{
  "num_hidden_layers": 8,
  "head_dim": 32,
  "positions": "rope",
  "tie_word_embeddings": false,
  "init": "normal",
  "init_std_up": 0.0402,
  "init_std_down": 0.00502,
  "lr_mult_down": 2.0,
  "warmup_steps": 200,
  "decay_fraction": 1.0,
  "max_seq_len": 512,
  "max_steps": 6846,
  "dataset": "wikipedia_en"
}
Each number is 500 + 40 x the weight over its row's rms, rounded and kept within 0 to 999. Layers, rows and columns count from 0. Numbers have three digits each. The size before them is the row's rms in percent of the matrix's.

# layer 5 MLP up, 1024x256, rms 0.133, rows 786-835, columns 192-255
102:534492466475462485462465523493529551575493500462535484480506498497503469498414541492478453483468519569526551529492562511481464450445450478447549509519502500476561493619505531570596480494502524
106:507489540463461502493514528468552481527598462487515428526565530474528509545485529499455468470566434550511484458541495441477479570513483505464529496471528511437560430486478511487580488464493495
102:473533490423490508528504491534446501498518489536464517484474509529478513516491466560459550477507525515487540526608477549525532483538500530565500469539467559508553459470555432479519531562445547
095:474489527488496494510526518549469512483505581494532443475473483454518482626479543492539510510565472501486503487516544486499503506477468449509463510502529490488444417445559466537425418489509521
098:470443503514468516441489456474437512520445515504535476517519591518535562463491486424531507544514491482471518485459454442453472466504486568577462476526476481478517529575542468470524507568430596
099:511466452505512533462549534532415511501479474530515542546513514528501411466515496543524532462560474457520547555496539473474540497491454473454487478531480441421487500543537483510499486503578507
100:486505480527439503438529470505487552538451452582446495498537433425483521449518428498566531471450576501474490491478546492489506524562504525575559466544476520430490518496486469452481458578494502
090:484480449497506420484455414467469472531467413507480526586459466502486471486543524474469590517517568540461556564573469469451439457466547455513543478570457569489552504447455533574473561457500484
091:499485530474495485485555373508463489494486523454460521553513460570475405465485496371503493462466531538477558518467533527474546453505524521501513497561481458449509492438515478520532476522537469
103:489515569522411452480517415505468450500458475469534516488474456519490447512475476521449506579569484518521568490542467448475497528483494424511455544522525521479455497434517492479424481431563476
106:542482481524415539495615468471497384541473556559444488478528492579522543509499472394468566475526499466564521492553517483492552469531478500468465489476486472437486500495481518502419537556469464
099:467445516532537513486478503558489589425519520487521514507447485502515506500521496519460474603466503540560527506487557493520527482497490488508490493501479538539466434591510469466458481502430523
093:497526509456490488600591517484517477423504519441536445482511531509486419494389450575584518480543420464553535534434501491490472487475558471515540468506491505509473459551547464535473481537495476
100:537522545546472531518507497498497547483511483505472515464526498525463486469538447501471525459525437494523495445492503494458477474522504510507487527518524525493492575509481537462596530468495516
103:513536474453512483491464514533470519489507447443517434419441512510490443500461499474502542500561441452609514578478489516567440468486485502488526538501578500483531479477448469518499455453537522
095:526549472492451488530494476419509511486530480496494484538508474481555560492575518489517505416474538450480507578447473491500478487552490521446510573491540485461440477533421480439495525582532500
090:429457462548463513534488522559486481532523530474505473515515469498438523556509510471493530452450490419482563505490491551459453484493504495461492528480478527479543493473424507562577442498476537
108:503409433455455513521533486418521441438520524472500538570474517509584452430445461450469508448548513571513462534548524556491554522533489489452535534509515465483474502533492509467500473423463558
099:567527515582592491523539489517473538545480493580479527516531579503475451477452534405443536538525408612540538502458526531518468526508504493484483496544432490481474494480479524543525456426511541
097:540484500470570446486572574563483509494469484492563465504412503471454513429469476523526500509468462540497532506550505489480496481473539513560439507544435529500504521532495406465507458519427488
099:503464484467491480543487553549497474439528513568517544414511444560516604436429596488451476497560509443469493512552489477472494534555531493489499540530478502530517488572476542491491456502483527
096:529494468463461527474480476522469511486557490511456511485441516590514504514486495447460518517477383537508474562457486513554493432471510505494517489550569485474453561511531482493556422500491485
093:464568502503556512596434490500498444458487498502474528487496429397559425470501509509445481485471507484460493516486488466527541484476466447550505585500530482454485523484490550496410520474480483
104:520490491503507462489509481499540565429461523482534532465480543422515564495498470511504510507510388495476463494524475518543493510485534461487511466517502523488475496473513467535485404506527474
108:535441512537455542554559465452483518482496540501482478501518538560551493438471550539511458485502541489507526429496627488489428475443546533497441529527477530451519500469404527513432501521481445
099:557515511459503493448480525512552482530522567549474463487475463500490517566517525497452515462405493458494516496515494446409421520494533479486456550525536480501465468482489496473502424486463508
099:517528433485520488513539460508429486490496503477557541482481471498459477489497585494437488528457516539554559455526450483482503471544503469473479454461559511534431475547473518457465520560498454
101:546546593547453527459445511521481466533515486464464517486547451538488527541464484589459467534530514450480468462485464542522464386491540520487495526427524502516581485519475485454540478511510483
097:517448502517479533529501465508467465462419445460470482512513427400493543493506459439540544534492470578490521515450512488479500572484513504525550524576480463538465473558476535494506515486464463
110:463457567518481466584540489527499529522545542521499475398460471535494492568458476442480495561489510527532470549497482429536499446521490535471547479522548447509466550471520487597517466414573480
093:473511546499484533578527459483511528590522477482434508502523475462421495530529492489460476529465505467480446483519505493465544461444517536460447463512443454508546537478392506536500525497510530
103:500511521490515518444550516539480542554486512540518519543489445498482448535570511461492441451522565460564540497533385509580483430499486521504451561564437535468523491466477450542465560526468474
099:564499533518434460467602487524463494582511480513494495422449509531503426506520457522516516447553587509494512473479590515462465472548515500469499519499503511500465526496518564487539514429524511
089:466504511475526506498535505439507557529524468471474445512555518523501476518468504463443498526592453441541502562497468518476484500572560509562456457506548511525495434498612491495443477469469491
103:540543490474462460522497409481516524531449544508552399441496422464470514507509491497559517500602463545506466519476448514477460462496543498469581495493529499482497522532452442517474525498525515
095:461474487496486466531503521521493539549516506526553551501536476518495539493523551464495450422505456520482516535464483486440473476534487441516496529489510530501449491532471516436497473497498480
090:535491450547485542604498585518489531535571471450507488575474485491472462549441455517459494486541464508530495547490493471454511493490436511515522498438512469457451524469500480457461515496495484
098:443509423595543418463441455506483520587448491465477500572512513553523528537529499517568509479484486492486429530499453513441510561493535472443543471556545532480538458521540477464487507459538429
105:550555466536472455454524518511477386553506520509475439491588493508462487583595476442481453498533539493479495498563488482490552406477499432520501450505499504486459515538494459489487460501538425
092:514489466492475545462569460559467431493503481524516498478501470513492488510537497499523474511477450469573544462495501489480519460578545491426506561448494471467455469521535516581480504522449445
083:522463480553512556479451559463438486497445421484544522517493521454478522568557522487488473601497459524462559533542448489482516456532495502466456514525584466544467537481534483527464474452427503
103:581463464491445454459495536422557554495459538567483452559486487583469482582485483494486479415498449435479519469529548505504561530481513518479494459523548527487499499508513557523465496538514484
101:473538528520541507496465435468393447583461527564506540496533525476467459488467548490475453504559446515581586467474454489490501487500428524543496450495445444526468464424513512482441558480472482
093:549524430501477428495553517594453472442547443503454549501552465481479440489477513526429512445500482540542542536476522425458518497484547496484528442486540469467454450527598486454539509493466464
101:478481495535481474479486458506476496547520481413526427530502537464519474543469485484517583511500458427507505463504612544545516474487445539517526454517594508511510437565455454444502501495518544
099:518436454475524486456532446460533481477425487543500493477499462440502540512466463488497541505446587453521572550518480479436475553518484457506439432518504486435470483506490498533463486506469517
099:523536514504462393529512521430537486476492497475533485510554446469541471464534504474556486483477497444444472482430467499409453458438519570532517512454506488506477512473425502532487492559477485
108:550455566521511492485476567511513526484532465502380463431475525456477498550433500466500479528557519484504465500546509500445518464518606538575496472470443496401456528541479490490508547499496494
099:518508544558526519486500576513571461550463492521520533402444586465499499479438500502408550467524547471465501504487491497504556460560486490487536604521474460477494495389466390521476500521476558
097:527493509596474512458522450514514486465463426507450560524513523481464532502489451448497558480451527448502468525511448403521473467479460495517435450552514572578522501533523534526479485495538489
# layer 5 MLP down (transposed), 1024x256, rms 0.135, rows 786-835, columns 192-255
099:522524535534481541586515485496469507503459508506546535462592484450490505517524525491489484470486540476427548427510468511461507521452502470507509542526562503428471548460539487526490524508507489
111:515499484502459535476498490511530517459513442470537497461509575562531471543459455503420530597552508508556532455553472517550456593480524483488557508538557536524504519408555525491607510488501446
103:463482468555492494654511510478496478491515454483517496473452475535542474480416519524513473453514448532503553425594539531590524477456434471520539516525452575561431449475510507529493512505545547
100:548540469531498501484519588461453556509533451494494486503501468510449483501505489478439542528451468457426523479456546466449504465525520510500529440533481570462444445561513457515441516483530565
102:522435549480538494478501503528505609483424515485513527494517532531477471464474537511471451528504398515462503468545504476547424497502428518539415529556479469500383601449456521472533462499483563
092:574539484547497461551505489428444432517514565553493520505532480566543513511491488522536510473510494498485488495508510496420420522535500558510471519584503505570544507495431478530450487511502549
095:503544569444581459502447540501510471561437526591533545505547466420563496492506528539500523551419479474503485504515498459491491510505505572432533556515474538465473460441453529478494428464512422
092:530495530524469480493567497522500485498549487465510490610539475428475420454495473458514472444446530523537484546493538534519507479499545562560503460548423600482479433483537503450448489525490485
092:469569536460503477436484448508518439438564487457509488542437561480515455560529585396477525469494530537472495477488437465550494525508498563466544522518426576578448547520517455537549500517567527
106:539550518534408432482499467464515510426476501461495601511497430560511536556498556517438468530526537529466546537392499486476562471438514458456538493504523430472558551477568510467428495465541481
107:519528482547531443518531426432460568535508516472520540566465536449470535502462492405570512597482517483561538602507492438466507428505442548407480459529523503463492485512512567447523523502466477
103:485453545460515575431467485559538481504526422503470516479518512507475497586551529481465474485520461445552510472509472496596453432511449468593550533495472463514481540552501425465452522472468530
096:465491437515437501460505546554479583519448494510512532418509502499487521572488536475553533507517469505526442517505462370522514484459554514504485500500475494472498511479540540461521461515473534
097:508448428519538524536407504443480566495527481473478518481484546487442477464598505483533522538462536628568480512501457518564557502462466490505540588510524440460456503528467483493507513453455557
111:478471544464472426452455523577513544502553453529518520527491514521486480478448530531458492471543564484420560542510527424494574446496501457581444536462513550524523453454538476535458490517500536
097:497573502480522534534502496510467502513610473446551528405451548430522433463484547541535546462528471507550532563470512462553498455449494565524543492485513552518522518544449522467548468424531477
097:511431530544472562529496494483497468465550567537470465516557544490498465493441550505460546541490472481455520472440490508497530496550426535514486515493527464510545513578433469514571499512498522
111:530467494555462503519435515526496519459509516493532516555544424480489606505499511471477414439461460507460473509497483489553495519519478545500534557493547425458556455520505511414489497463503510
098:479531530516516537474463464448472492496477508573480486458477520510555435518501533508447508481556465473547545436541520538559544484542480511515486518524509476478466531459442479520528559425541496
100:486569509464422456529429456398470481496444496485436504568573504444417435553519498459495486531543540493508492490510485493567496526536438545473566423475471435558484471443434527514487533509505495
107:483514553511520480471532548376474514515485510542529521452497526559492567496582517556491495551479521489498445510454465507508531436490475499480441470457518503439528521496485489544465471428455474
090:452514495547515545545512512521509532478452507529474525415513477470486439492452521483527523514535456464430477494511502514498488504412471475507503489492543471493511406511460535478472522480490421
090:484440539480552477548473428563487521470428523508514515535485484459439553527524513548503440481415539586483510441442559496509484531405548479508467478500517444550500582551494549550525519451574525
104:586474470485439500509513464486442454505484491514480563496494548460526472507488550567517502490476529478479520400525476473526448512483402510459500535532537524409429523504476417467575554421478470
110:521480578447515458517536510485522448450512503430464561449515521501463463551494440568525483446524507483441466483461495484480549400422497533500510587561442467459448536484554513475576488475496450
102:440493503467526525503551518554512537594481527551459497525456555517470409468463511533448459454472430499493468519510475456571416498472479398528540472440535522470491478403508548463477466532494525
098:492473500498473511441449460499541545508500535507535420482515506477530496507460447470477556580462458476374447470488464479530489512550487492517517550431518513542512489497483528580522538514564497
101:510539576499459524497475580502540501477450528505387548523508435463504513461487496552510507524472486517465534453511457552431492515433525492451494547447490478519525479525513511521479520471513499
095:481544473518487464479518545495469497513501561594497494446509530459511468527487537526525499471513563491623526441530512483524517491468541557401499460496432477478572425513533522379532507486514467
102:461547465500456527565534449513552512504534551479517541432506470518480466515473476509451476516438490543518478468452538534505534477503480547444574540494514490472477470499490519458514501493480497
095:550466556504462468566463498521495549513517518494531542533427436497445434469544497553508499466533432479513520499512533567509501511525472517589541529481544532487511529467499469487530464494523548
109:467441509425458418454476416515496514574453539489467514461609530510486484558515535510605503534493573556529444534489390520521563488526527502485522463490443506551464481483518435523420462531491596
101:561476463501533487461550467492448498482563462479477459520547500456462441489494544466514530527474476497517498481503537512558458532540505487513477499500450446539456553521538544529508511452569575
088:463461460538480500475471488539483464540524490479533496481494531509483543457537541494546455470451510479524539463507511507542549555452498582505528506483445552575497485492461514462544503581462589
098:472548529507538464514526507564589495535531484506521436506454496558548486539473543496480566511442465540550500486535510616428410530500524539524520486478563479467494505511497508562420499516499440
096:577515570526495532449480510523578507523471536524472475534448517458463507478534594502517556497425531542473490567521411503605455452549515493560552547531493494504539545517530513551535483477461476
096:511520495579488478412480533452543531536496460454484505503541484541570471505505503413438500531409461570481514510539562440469533478519494532464435487528536462532510481522435471470436469531525521
095:583470482505442541449522497506559392450473488553552480463486526470553534583474505526531488438491449577504513473508579505530524498506476550507486497536432562488494545618537474395547487522498484
103:557486407526487514485537537483578469507528402457532462542484483444484545465471445505514509504485524443542436550515459462514523418523503460425501524443471480438561488455447513479565481530477511
093:511469498507494426551529529453472486525478493542456537561496488554478477516458486567551506519528519450513384547525473514540528536482421534525489500529478503487503506567467510512474518483484464
087:470487576494495475532595517436565490544554464552490484491575532509498508525507518497505518470505443480498510458490487510512514464427442560521475518450450530399459442532434467542500601438527444
103:564524467542510474453446507434544555515509509541455475583473469521531533550537560523521518575485522565511402501507469469508513443440486468505536511464483503472569427533479486564491511509521439
092:438510453479548517499486487453556422416514485509544486487497525502520468438466490457503489522487523496514456551464565539568502547505493489483448439466566530394521475420444511518585455494558514
102:549535525513524515515530573430539518431564496496528537514498517537470524540447557519511477479419507489520482511563512508523491527490436473488451574436480540514469502503545534558404561459483475
098:468469500507520428492576510505469495476554464523474536518509538553499443521545538497439482576469583504496512464432531470536494525487454494490512441483532554519505479528525502445541558548504547
104:452496437497517449549483459483493562475512455496510471438513517522528520511512494505424518451532524496503483472469501573464527493463560518517472449510519385373493507504488494472452506511459492
099:500477401532450536507486528515526459506497613503567466490500514535446498529436504529550473440484465480499508554451513479507495501487457532511384511449501486463434539480449480559504493493442451
111:551577537474507502514489486516499529499558559483414526502445521514486462510411472488425448539459529439476579510476507491512494431425486410475506525534495492475540485606492528449452516474460480
102:484553582507470506531447514546496535481517509482499514497520600477530509388510590489452513439481558489519523511479519504535488527524500464541607465538531507495504543483503499484465510458483522
105:483460499397481480520461493429461522485541476450520499474526566471505460506463523467518512545515602501538446482534549546395547525518545552568488592507552489476440533438567520511506536470500474